Each number is 500 + 25 x the weight over its row's rms, rounded and kept within 0 to 999. Layers, rows and columns count from 0. Numbers have three digits each. The size before them is the row's rms in percent of the matrix's.

# gate: layer 5 MLP gate, 704x256, rms 0.0868, rows 675-703, columns 128-255
# up: layer 5 MLP up, 704x256, rms 0.088, rows 675-703, columns 128-255
# down: layer 5 MLP down (transposed), 704x256, rms 0.0483, rows 675-703, columns 128-255
gate675 110:521477477513508481505502498497483521520495494485539565488512474522524517497489477523502514502487479515483553484519557468462512484529518498490541452453442475512488499460468492492514499503526501520468488483467522514500479524508442449530465476506520518545499517514499514500476479496502500524493523536509529489484549483532499500515488500500491481452464534540506491465486475506501484500514
up675 108:503464487414453494528486482493477520528533518492477497504521518478457477533466495539527555517553484479477567502522502489501539490526486494499464485523574455510507543485522470471521479507534443524509448519450491509467476560544488512496534524489507520480511484508488478482506495493529499448513461501530455516488517483527522486524507525428487471492476503495487500492496481523509534516525
down675 102:519555519543500546474530524497517489458451496509487528499475519518475521483495479473475462500488513494500482504493506500539460527478478505509510519493505531530493497502504501520517529477488520501533538493504501468501511450502494459535487499493501474491502553537523484523490497499493533519516513467497497513509560500492500516489443488495481552523509498482521497537511511470522509469527
gate676 120:480505488498550502499508491525531493525495506514486517514485503497504489447539511521512517525541505466463466497456490529511472465463510497488483489509502526476513449508515508527506490502498549509464523535491544494471529460476482494475439517476550525513489494537532451507406494519475472498511501501526504527531512492482515541468504520460475493492495536510501515519514528499468482495515
up676 111:457499481509439516503514520489493494468515497455486503511501519541465488498532490470521546516549487512503462486511480485500504457495516473496514473452490476482508460530485509508530468487499531527504538519514489500523494487496501498537501472501493480486494484502507544505494467486496486535449449499526465497533492484502491475551495504517477499520507457489490498510488557502503462507514
down676 106:480482503479521453539519528513509493505479464477523521522483518484512488484499527489479527492502489492481497510559542472507557511559514527508515493533556499486512556492508475479505507489506519485548518483497478488473466519527559580497499507512485463496458498516482515472557540489478492490526492523485502463496510466544511474511502507492476492522504513468498529542523498490462525516578
gate677 104:479446546501506474487505463509487490477475473477456490567499491481469484464496500513492486526511475515527459527496497440515481491513457498503494503522466475485499473506502513505517526491505526470490500501484484502483494503511496515458443491540554492467515478516504502464503526502535525456512486489513541471501498518496536490516496530457527515477508505501513454506483499484532499536492
up677 097:488463503465482508501483492549531476546512527461492510519541473507503503491506523507524539536507507505513479518481476535496475504518474515496542481499503525487519496548490509518496491515470501542519492535495529530438487556526508528500510481485498506472482523528501461466503519502463494465509529444444464503532467476500492492468487488562506451485461474494516503519520508502505456506483
down677 101:503502521535485503504529571486487551520507492515466542484477502491515499521540531491502470486488523507485520500546449517486491481508487521508499506453548527505495528486492518517482468516510488465495497472484468510498527423500479442533489487496468510499506507509465494499509524487493484502465506470494508494486480526488502493554526479490512483496523487535422522486515507506535504541512
gate678 096:469483469513496510525475506456498489482478491503488507499471495514523499544521514450519536509480513472480521536501490475490513482478506555506495465494474477491522486528521547486510509494474494479530517472492471462507491462554511498511507505500516497525515478495481515489494503504453513482510513520494534551489511553516511520516512442500504517486475494517528546491457577501475466524497
up678 097:535489506551499508533495501474477491548485498475520504469483513512538531473441502519513509501490495485433513494509484459517501488508485529534506483533495514526503493458492510539523517494460542502557540472508450468515511461493504500471490486479499507515484492519513516508546518476470506497499511517481535513523485498491476538529488529483494540442526531519549514501482516460550545487489
down678 097:488520513525529515489454553516566504519489490504487504507498446472528481464496551539492534535494512460528523523464484505456458469529487497485509514521500514500455507503456504494561521503512513520504525486539536546493503505474495512497485502513476505481493507475515488467503504524483506475508523506479496526506523484457534471481497505512503482498534484506485531487508523500501476517515
gate679 099:495472499469495506524532501494502486501495499504504502553440523509450577520506531495512500507507553488493461480508484507516501505518567457535493492504517461499548530482518524522488498513479508462498489505472471523552479496483507480515529470497493490496486555525521520482504524494476489511478505510468506485548571485440475516543473481479490477515485516537496492487481527495508544513498
up679 100:467511545533522523473472514481507501473511507490552504487522511515513469488529456479485518482519526492506544536529481529505481500492449504470504457509494543474466521469539468459520455519482483513476469546512494516444473520488529439505437468521503438478440514516488501531505489489544483517474492473483509477497450468528517500487524469524477525503534536487495468502552482506488495513519
down679 108:501506441519512495472518473456482506508497509507465523466546521504465516484547523465475475465526477526457481502508517506520506504518515513468479511522469514513511432464470491456521507515505482491459468508529495509518532524527522496479506472482485514526502519512486524470515486457490485495468493478532464497498495491520453521567514504503515521460501514470519521474480497539467500474495
gate680 107:555477498477499569531539507486502534481520477500498499519519495549534443500510500534517485487475477524469467507511478496521491475454523541531530506488507534500509502501536495480523455499515500471495500525519509469515492448544497454481457528477517494513528523500469447501529531465484490515498511476540515487468478500483477510452492504518498489526497486487487466513548524524474548551474
up680 100:486491508535489526463494505530508552482502546478489491463498469495498500479530496489486472482472521494488508520479480490512514519494541479502479477447527499498510539492483537462519461507492478503490472484524500423508482488484488478503484486509555508510501500464480492516510487510530512528490484507513545448496489524476446515510483478524473534454512503459546470518505533507505518448447
down680 106:491506539546480495508471529462491473446502438504491513516504540482509506497516494480502467483483487459488493464516481501482502514472481502562518492492525507531529488495544476528490539510556502476491490478507494479498501516518510524522475535539509495503517511540498475457518485449444537506494545509554505526484511458477513495488486503457527496499506471508513524525526505496472496507461
gate681 103:494466491508501520473473486533478495519485517501522479493468453490510467545513505521518484506487540452471500512506499489499513511467468469501475478507536510508504496541477478478516496487510495450549518490525513504526495453529448502505534498545494481523476521513502535476518480519505538514479474468493507447505496440454502488497495521481521506500515478493515508467527481479486467471560
up681 099:518492473527464535497505470487483494461483494505539500470509452468552477522541504480514536517513473502501499506485483465508522485521483535481493503517474530515491497480444505498511520513484487539443506515494527500489542516460521528489468501504519535498523529527494551500546498447475478500490480515502503491499476457497486491482483473514519481519513554489531513487497454506520488467524
down681 102:502474498510513494548469523492588493502466456528505481528507503524510479469485473478539512490490503468486489496534486492463477484530463481519532483564503514548511516549532462498512487544529509415509514508503513525525532527491520503516500513513516525479523511479522505551497513483448507489486490522462505502502488509501526531501536518538490509515496506469484518491512517499507546497505
gate682 101:474510486506477471508519521464485556492489466524549515480510491518511526452453543529482536465480523516478471475503515437543486511495513476549505509542483483540462509492521521515558492484481548484486520503527505486527486526469467514492528558516513507539527499479474489513555549501475493489492493503518487493511504505501478566502515468517488468484536519486525451500469479511535523505524
up682 101:464520490449526512454498500542497426479497498521493483489520502516497457502526503507468513503498516537504488495522498515451491510525515505508482482523458482475492501490526501504492461509459565480517474474465510539512467495504531503501471462467466515489522520510507488514505518492499498491477506501534543491486500509507523464533543513525516499434478444476452501487530469525522544481483
down682 094:493514527546530518500505461512490485511514511495542494475486524506485521511448487518507511535540521501449521510525487522527500529476446506487520536468523480509512498499507482507518502494514481480517523534560465495490503466536507523479533566569526489484442481551509505511504520525479506507529528494510513507522496493506486535505553487488519470453505491496520477513488538471476497485523
gate683 092:510508536487477494532481517496497448481509480499522516499484491454476526460507469508498522518510503511481485519485496515482476501504462555491488490507516512506504512527497442527507509519503564471509477507441479488509496492500505534502456542490453512454509491464474503507469502475491477459475519445528508498489491516498500486472472518525559525474512503506478483486507534497548484485436
up683 088:489509484459486526509471477539530512466525511522487483501472514479523473498499522484470513489503556491465498464441514419517494490500470498510514513496491485500539508502527537465487521474531508504502519486512519482464512499485532481519502473506509504495490474495524526501523499481546485456503483552522462511509490482557505515499516513493464514542503503492479506485462492510538540478555
down683 089:482500558501522522543526502511551514487469467497525494507516474506494492492529477540521499497484496539495452543507493536498475516501503487478482496494493523521474486529445453511450520521451514487494523469481514489522474478485492491503461535484517428453456506490508483502524406493485522532502500502536496496500482503490503468530478535499528513468477512510478503509472521473516454533470
gate684 095:490493539473505519524511492498492506474483483505461482501512482507496515478559483531514432480505501419514508499480461487468492485491495520484496476456525520450476492499486483532467471529492485480504538528506464482506543505463506511489519464569509502478500429507471487486507483554510517527497519517526465515556561490513462511462493424520504536485506498508543485537492526480450470484542
up684 102:529458491462486507485546494487518498457526520482507478480551520495526472542539472527470503465462483487508466458524494506492503517537517481506525429511471473521493531522464487515492460508503484470469497512516505469509501457493498493503523514513463541508463514479454520547511536551491489529505489539475521500491494495505522513493499465496469541546500544521486521473468463494505506498531
down684 100:468491505517512510447509493518533541516517512475507509489509509516485562503506496503521495526467514494526470509485515483465496497524420500477519462510485561530472553495511543503526507478489479543513526487473518504480515528522560551482460462494446520496536484502484468476510453570512499492531523518541508476499481476476482480502501458478525485495504518525468476482512487522535523437498
gate685 098:473540515473505499498487496542499503510534501504488500461531488525495462508512496517500509517521511455503481532483515521500519513519461467490510462479483493521500507511498484503455557484482495476464459510517495466460564486512500535526508485495502495446542516521544491471516531498502507474529493476454516496458491507468507490462484517448441489529484506500485516495529532510501496517525
up685 100:519500539472517552549498528475488504469486496507499474517521473479494471465500509456503500490479507517517519490505504488510522507488505508517489492484468476498497516471496442444511498515567508506498519514511499470552474511461480500520539464506498467465486505543533462488547470526501524554479511527543522486485515519518538511470523485484462525496550502438482504442514501572482520490467
down685 102:495505504459499517505530517499471476536486564491508524442526512485494456510581515536526461521490525488497505499527480513492487530531503512545503470476495491502457496521497512515498524481492482520542507463526492479491502499489532458484443478476537473484515493486464524508497511517542494482511523467441500506502458501459522515572464540487487504494496479540498525495481465476494519526501
gate686 096:507497459505554494456523517497487526523528480513485485518474477537490503525537496483532501531502517492481510478468518541471538455519476516495584479504528483541493507526475482474505495484502474466454494510515528500512513514527540505511503487509509512484463489488479534458508505500507518491508478507520507507484532476506520457513521541551492501501507516499567454468530539510515507470530
up686 103:472484493454477470453471514529481527500534495505503477515532503508513511522509533509510518519499518522481457534547515487475493582502476470501493501535514518505494518475483516459463452530496532527514489533509478533546505506484515479519499527524513466485530520512534466449508469540534510508511513495502534472526482478528504533505550455506500492523516460522526487521531465528493508520465
down686 101:501500483477502518497558503498467497493503499476456515544529528502486509499521508480493508520549511489506523529461546534530497496491505518506517542522484501482495511512489459458482532489501515445492513493555501506492465473571524536494476501493482556520533468485499498483496474574569494508457503517509512529496498550509495500509498556493501518501527504491553463475491553465467474466474
gate687 097:494495495480454479538490467497483478507448532512479518512486497527490507538465517525489460496537482483532464476472475490479487458479490529542492461524481495499520502519498502507524513491468522520511510487510494535509506547545444492528473468498511508469512449495539515531465466481522532469493470509541510531537512513513458473533458465519527530506492570527467504517513497515481530516535
up687 088:515480480511523502471475525529538515508554501468549517460507480507491470489515473532504510488475494477451526514503554469488478521502489528489470521505527476485493495480534500498502496503528473505493502484476499507497492501484519517480491494487478490482508574497451483480516524504510460499539490509466469473445486519485511484493541520510494528453516477539482537530492492489507496531506
down687 097:501503491503504496545509531489430473535461530504461520550487527493531533517519476509483491486492528479473501483452469533498472506536488509536519510511491459517504507534472492500500514557466487515486502491503484523500508520501481487504488505529532503550488515498476530544513441487502502443474455508542541542424482477535490489524513485488474502489481540491472502533498495478510493492485
gate688 106:491412504475469483518487506499511481534464502535540517494550512513490490464464546533514447490496495484493523525496517536456549503476522548479477491508485519468481524474518515528498518510487520546532515533472458512531514493524506502493479523510529478455529525510509461479486503510522526508507481477512548508542484501511505529536489529470489526489456490484520492515463460524516489442525
up688 113:502494529483483486498435514531544507501466531530512499463488516481524504503501510458529479460475477517494519510498500472457501515481511503494478533506505482457550478487518556516521507514520530472524512531526490525499519477493503524504462496510444476477541515500473494522497503582543466517492485484510525471508498504538519492511486476491502535534485481507504518489452481487539511504464
down688 100:501533468493504514494538461516484544501505500494480489509460454530502545528504477497498493512493490527542465491495493511541484488562480499509505455502466502517502484485506500480504476506507465471465490502489520488472499498491478482465551474479545490508478466464501516494523479515465496522517524542544491518451481492517473493531507508520478513484510454535496478487495478503485517524468
gate689 091:504535485495441466490559529497513462503515509500535496527462504518477516498541499507508479541520527514523489524481490472493464545490509508487517507531512484499505547476499506463468454521478506497510474428533457498517536546523483524477498496467489497483473499434526527499522459523496486524511493477500479454472507504484524501574506498516490468491523519481514480504497515546486494477440
up689 094:483498520509548488523481520534429478471482457498552532515503541491469478523487501500537507504474535512526533510493512497471464498499494501519477493489533489515502506492541498532508473467493469488546522487423494555467499438519519452518515472496519524486475490503550491504503489565486517489472491475555515460536504487497546508471508522460495479525453516496552478495506525496515518502540
down689 094:480507525494457496507541521469523552501488534480471455537485495513528498487512505494487487493499472482458486521492481463492523501477499491447528479502478515502506500488466498465463486485516512496481483533513510453553491550547485510470483528505486508484507506475485499484492483473501489520495510499470491514495465499504469471498475493532483541495524483496489527504508479510439464535480
gate690 102:505512513529456498489534505489558466478483518492471507505527500497534514525493525499546489491497528495536454504506506531519557504473488559496492509460462475455511505484538484460470500499502489489542531489471516470473521486506510527487513508483579510494542533523510521497491493495466500494485527534525531506527513537486492528503488515524472524433498484442490501499483528491512516507533
up690 096:484524471481508549534534491532514515522481473506513481519472517450527462539506498540525498546520531509477504479527488534452506481483518491535534500472501479466539482503509483473493493469500492475505506504544539465527570531485509520475543471489496514507510511547491549493518504531527510497488469509437513516520507521492450501509468521495512512467487458521467510519513530465533506455500
down690 105:517479493495507504482454532477468508471510461503491455484490487544472521495531439489495515467451511458557485508515538510538506512484496519501526494496489489452510461543505508502478484507516505500500500520467434515441485491504488482484456554514539519489481478494513513484527462542478529464508517528542509494488452483520563509543509488490494508536497513482541521508508486452511496509436
gate691 097:492464431521505528511470470514481534543493477529473533474504491514503488518467521518458486464549474525470486443472468516519484479479515460498522487477459509522480507508464530500500535487491495488484481472482488517521530465514500485525493524526517540493470492565515485515502515549499507511504472525495460453485489494532449518476498537462511508546500510512525510522507522475479561472495
up691 097:506480519472499486522543519483516493515511520540498458474494494471489523536487503465521476493478484527525509512504500446487498498496481518460455502546484497459485520479508473539455493493528479521488486519504513520482517507501481474484462567491498491504508566535533540525484464465541520513522495510481501491470501503485480523548507476480502456468494480482503481423516532513443488562475
down691 098:509494520553504511518523488524462488473479477485493491500457480499506486467528489510492503491513487505443488456459506543484555479541478483500522507482484425523520469515514506514494538512503531487529500517502472477565501510516504482490528433519500484515548448471461485480558508484531510507542449466528523503478496527455500491524487499496500496500478490503495508538445493514503501479506
gate692 096:506526509535526543482527528516509535504527474525463516438510582519521515494482461488507524486500458515510497527506517524506510522534488506526508490483485493562519459536500503499462488518515487517594438570490511470503496475507483493488478522491487473459486498450530533494476486484483539505508508493480438477479494507510479495510495495519505498511517512505505469548487557488552475487495
up692 095:464508509494531444512514491480471547535487481530561462527533501467467491514477506487481511518510495485480477522498522514514533503509523572511503534510476523523488518462519474494492499552498497511445507541480495463488462530476515541443524466475512507485550491476493489458516520502488430494511484476523516495488505454483500501468547496485472486540548487475504520529470520504508513470514
down692 097:509472513510512525509465478454502483481512505523495483510525531540506471474503426529492469470468540503464460512515463550486494506455552493510520522491503485513463501494493494503505482500487502504496495493487544546491508485493474510522474528476496446506425483503476482525519463533494512500482480470510482486471493521493521532520525501517515514523493511482515529560501522447486465491470
gate693 086:524443487532459496511487471466538498521524482525500512503492520465512515483497468525536487457511551496478469452535488493459504493477521499467496502512491480517496532516536503472489448528497498516512478555515477513447513512492465502475504530511508510513487454453501477506475513545494501490489530511528478540501535510500492479500510444506527495501504504486505528488524507512522442457492
up693 093:514478506507480508512573500512466466512461492507500509502499545485509509501504505517512450489474491498541523503475507560518479445484484530468508517457534481502477500485559486529535495508451496520504489474510487511460467508518448491518509492501507493497495518487491499497452467556534509515487534495499484455512533491486512443491497533492548466528472483536504569522487496547522492486481
down693 084:502530488516512508483498501482520524510507539538453499551498503515466520514542519477487462522526506483475519489531484494469497523549502500474513509544470482507543473521445512543502459477566514471519539488501491456536495474469506464495474516504438485450502470499549493469526521504514493525525519479558517513475497514515479517505505516497497488470514508486490487530486486479485549503545
gate694 100:556512481482456504486514488487511504490515505514476470522476476503448528502485481455521510518485489501506479534494493531472544501484501491522519474501500485515513469584471505554492453509534526437484517506544519483525533526490527522469470476507493485488492512539487527497503482545447481457504495493448513541510485494481534503508498493527487482497492489531508485473483454541467508458519
up694 105:524519528490537493502531526477550526532489506488511495520544514507493510548530477471502501495516467521522458480488517508511567502522585471495500460488492488487477483520503554535524457520520456492540458534479535486499510492510490511476513469535545523526437471523496527516525488544500513542540539503546531531537523530493489519512466486499489461482481506515476499508482518484520503467490
down694 102:477489492494492530519540507508489454469539491500516501482488523484559516503478503517473507484462503493511526526492499460480440476466478510465513543504512479511511531486536437437480512511518512535528538521498486484517496512493509515515516525494503435504493512522477485511470511553490502490480493485500486476496511501487514479518461534483492476571506491478489490508471527520500491509538
gate695 108:484529500532477472509517461475488510468493483490508487506476475508494527528506500524529475508532530539474521476452487521481501510478516475502513487468514488465472521498474472464469486538528536497491536468462517437498537460494520501501530474498464534505502496527491500511477504486536515554516537532505503516516493551494560539521501489519509535500464538516525543536526506485535539487478
up695 101:515512483468520488561513519513498502523465474500520517507520483528553518521464513479476519504505506468491502481460534495502486514499538483504469515510454493516493539504478510488493478477542513489476496475542484533523509487489494536509499522528497483507503510494462531526515469502509486464459520507478466506526533474489507517495481507475504511471509475465474500548488492510495477516492
down695 105:513473510525468489481520455515522501538510481517512465476545528483491464428515474511486492462485497533502500471481479504526460508467498492475494504498548541531414463546464518474443501483537475480442451510515520488516483512483496483487496519503499513505490471494506507506494512479509494515535523504445486499559518509511479530507485536494524485489522494497505497515496485501476489528528
gate696 098:504503520501503530520548528463552466485482501533516511515526463509512535475543513473511470556506511506510440504518526550529482517467525542507522504490489472500514520515506537495495471522544472478451462477499528492477460481487488517499524460471448524563531478504482523541473495531553510479408476454504459490498473525528503505513491491528502499478500471502537500478527502530518491507552
up696 102:498478514491459468470502523459483503483501504502498485491557495529446485483468514513498463476525488514501483475511481462511464517504524489514504512513516497482502535471466455517535549464474577501495507485486456519509497464469477507471524466485498524502466511481491519490532527508466481509477470488523478496503511471513494469481532494479544529466466503484438557522482513464514502480490
down696 102:517524523479506528507448457499545506546481476475488486529497526467545510510496507490503526499492490508478533551477518555482515454480479541469468487489493514501502469476464520485461499572524497528496498474496490473495505515470518474487459524469488464483516499510504489481484497458477492513517553499490452517497471493468558479501504452488473515550514538491496498480510497526487515462461
gate697 093:505530508522526504536530531499455500518535505490471537518533475501481476479454463469491513497504450503490527511498473501482536523509454494521496449490465480504485495480502482471497488528499507499493484506476498469441474510468535513496496482493525487509543509452472508464482461503495461522449478479535460500492506499463531493481512493528510511502524494470512472470495538515498482513501
up697 086:511510485497522481557484531514460527468509472515523483550524520516477474465484513480495508466503474502498509488505447480458559541484504482469520535526460479538524529509510472528513482510484509472507477515492492462472503510456513515501494474504499537549520503452511543460503490456467483488466523493508476550518479505482534492494499513494530536515537506518487497514511548520526505537532
down697 090:493436530485500524516508516521514469499504464493513414478513531493518486487477528529517473547452482484500534524509500516508464466481520493486496458510514530474472478507556522506508545475518465488506545524478523523494518515546479515517484522490523425494494487489491513509474511538537503488535517539502532492486541473476486521497517516486473496504464529513521470486503495500475527476485
gate698 106:490536526523513501486506492524490518497526534506539485497532507486481492503501557526472461509494504484522547536485475469517527461488508473459506483502507510506464513478535495477496485548529506468518495488538466511509493450551508472515460498461512503514497495506469472469500490478519501490522490462512512499517540532482506541449525488494521498531506519547554483507509516506525537462467
up698 111:499470524506467488538518511485513488560505524500469510515481529545491490529534482541481483496519494535478508492445508489477494502490499493504535530535453501500497488510510501486539538519452485492490500447451486507498463473520528489501515499474523494492507494518545502474498531549470489504460508490480476540488570443485469489531510501463509526507490488501472544508521522546487493517444
down698 106:499474493527498510503480499526494510462527543499483562470498467489498534489545543477478562491505522515531494484499455471489490525498501498499483475513521492530510487477523499502477463515535494480485471484511502483459519519472456458486444492550520461508504489532505488536485524476500478472550495508504455465495520477558500514500556521547537511477505509511533495487521518513496504524539
gate699 106:556522475529519526494499508540485538529528452529528500514497503502457452492473528544487531485548503488526481538515507531438514507486515481508487518509538561484494461493520505537452469502512501517542512522489519488484482516479544548528503559500495521482526526516515488456536526505522489492507492557472507484447520488457511491500516506481511460518537501527517517518500466490468471489504
up699 099:452485510463543510518514493531492520462482513476521519533514527521485520444528486480476507500485492503479518495509487475491475501534488541489466490502479517513500484512515448465476519472483569524521511475498470491498490450524492506508477506513548512467480527525520491541463491462474530509511521451498482510475552519472437481468503455495532507492513499526484495579479530465481505502498
down699 103:491488497521473515518484497463498549566506506502511522480514518477494525519472475507515514490520474481492507556511468534522472470502467480494503499486539530479528495477540541514529532477476468510514523497472486484487495519514524447487511518457480493537522485489476528489472533534496513494503479528516498506502473500464513519465541514512501525491478506543529510442473491469511487479519
gate700 096:502523522461514474514454520451522452506476484472472472495542517498497505479488502476526530487481475480541487498458466532452487481450507521473477527476478495504506522448550519507533520464532508484543470496528488497504509470512530439504512473471523484518530514513521480503492495492470496486527512499539492506505510503504529500489477538467507483533483510479470495523492489487515521479491
up700 102:487507474475455490468501556467501486497509510509541470523490500461526500489528474493499517530473468504490499526500498499441476510495492542501545560523495493486461497540518515524550547490480506516531496487451513531524500516474517465530503502519480468498488471461538518522521457503465501514519483481422504512495475485534491515514523500480482540508493523472486512518543499465510512462480
down700 099:514507481479518481520496489479510553487548476520522518473509519473527531528518519505508483488507463506501476514528513539504522504493507506533494474475530462490473476483526504484471464484506500469495504522494501533479487493508518517519516523492545502507464509534482498516456475582473506460515488454536494492513510472482504504498483548538534501473482559525523550470515527479473461491542
gate701 090:431519508510485526541505472497503501484487527510485475530512533495528499495509476502514493504524476470467514462543458510543519506542481510483500531439508494531511485513530481519476552508490522503484496516509521426452481464501528490520542492508549456551512501496546528538545497466513445487463470480501508540532485503558440529509546519487469532572467464501464498505504545460515516485499
up701 091:451531473476481506512508495466498539504488485512478461495472519473511488513439521492474510501501490499451513506460518517490497511445504484516511519505477469494493487504462445453529531519439477493520452465489518484501520480540556549534511509510519484444468502515487529500484519517547473512494492479455488542525495523497520532497491513479487504521527478474560530485479485524456486510513
down701 090:531501494497487487466522509510500508500525538511492502517523470478471517462535482445501528528504493529510528485514484518499530505529515501493518500499536527522559520533505490524474484447508497518509537484548544494528471506485460479521494525517488487511490534478521498511511478550475506472510465473528534465483524488492487484498476488508495483480432434518444499496528493512525514490508
gate702 102:468508497444455494532524479529490494497496485533525574504478517466480480491475540496485540520496485487483538510501491468517513492526527505502477491522471484517504474525519525522501495468483490472505476473547504488487526507515531514510542503517495530517512475458497527462486493511508533516527479471503498482563522476497498482492470541496472539514473577517450501499486537486513508517513
up702 104:526510491501503465530537519471553536472488516514528492514498469474455495470500525449503541463497560507506508455518513469456513500491499492512503528561474500533484488504483456506522525517514506509460488489460496501503508468449477505486496473484494460471498490521481487494477521474574489471501540491489515517481509496528488513434525506494490516531456493492492514536486496514503478503492
down702 105:495508503493491502495485493496486505488526491541527523494480504461534501517508482482461472497466429495505494522496510491518514514518557474550519474496499509518546489475513505520486491471486512481518517497503531499494430553561477495533539508522508507522517519469481530443509519447480506516507466520499504489508546499475484485515458526514522472507488520498472479533512520498507528501523
gate703 105:465454543490500546494523535466584486490533523449511483544489523518499513512528496503506465524522519563515503508451523512474509526501529507537513509462464506518520530525482543508486532485488495478483469493502502471482493502469445508480533493521528488475510533517484533553491484509510503489500498486525550500525570493533545495467501526487503491513505509493468499496489521542486538523474
up703 100:455487518532522494479477497471505471469506520500454506471527468455456479477560534489489445519506536511499527475540511499495492489496520517539522502498522474519507521449490536487507489502541472446497481504540528486485503501511504498547495536483534513476530490503483478528497455551445462500524496508503543536541471514482548498465519529506499486537523527522456489529501503475512522486457
down703 104:548499530497483470525513500507523507487509481501497530500514486509494517524523502505498502458499459502478466531442536499488485478494532438492451516527503488499526505525477476539452488508468551530514483469483483500496466501458505538502552492492504522492501493475484538502487488479484516487515490491514515469489529515422504474475476496526515509512461527473493520483495544504523494476518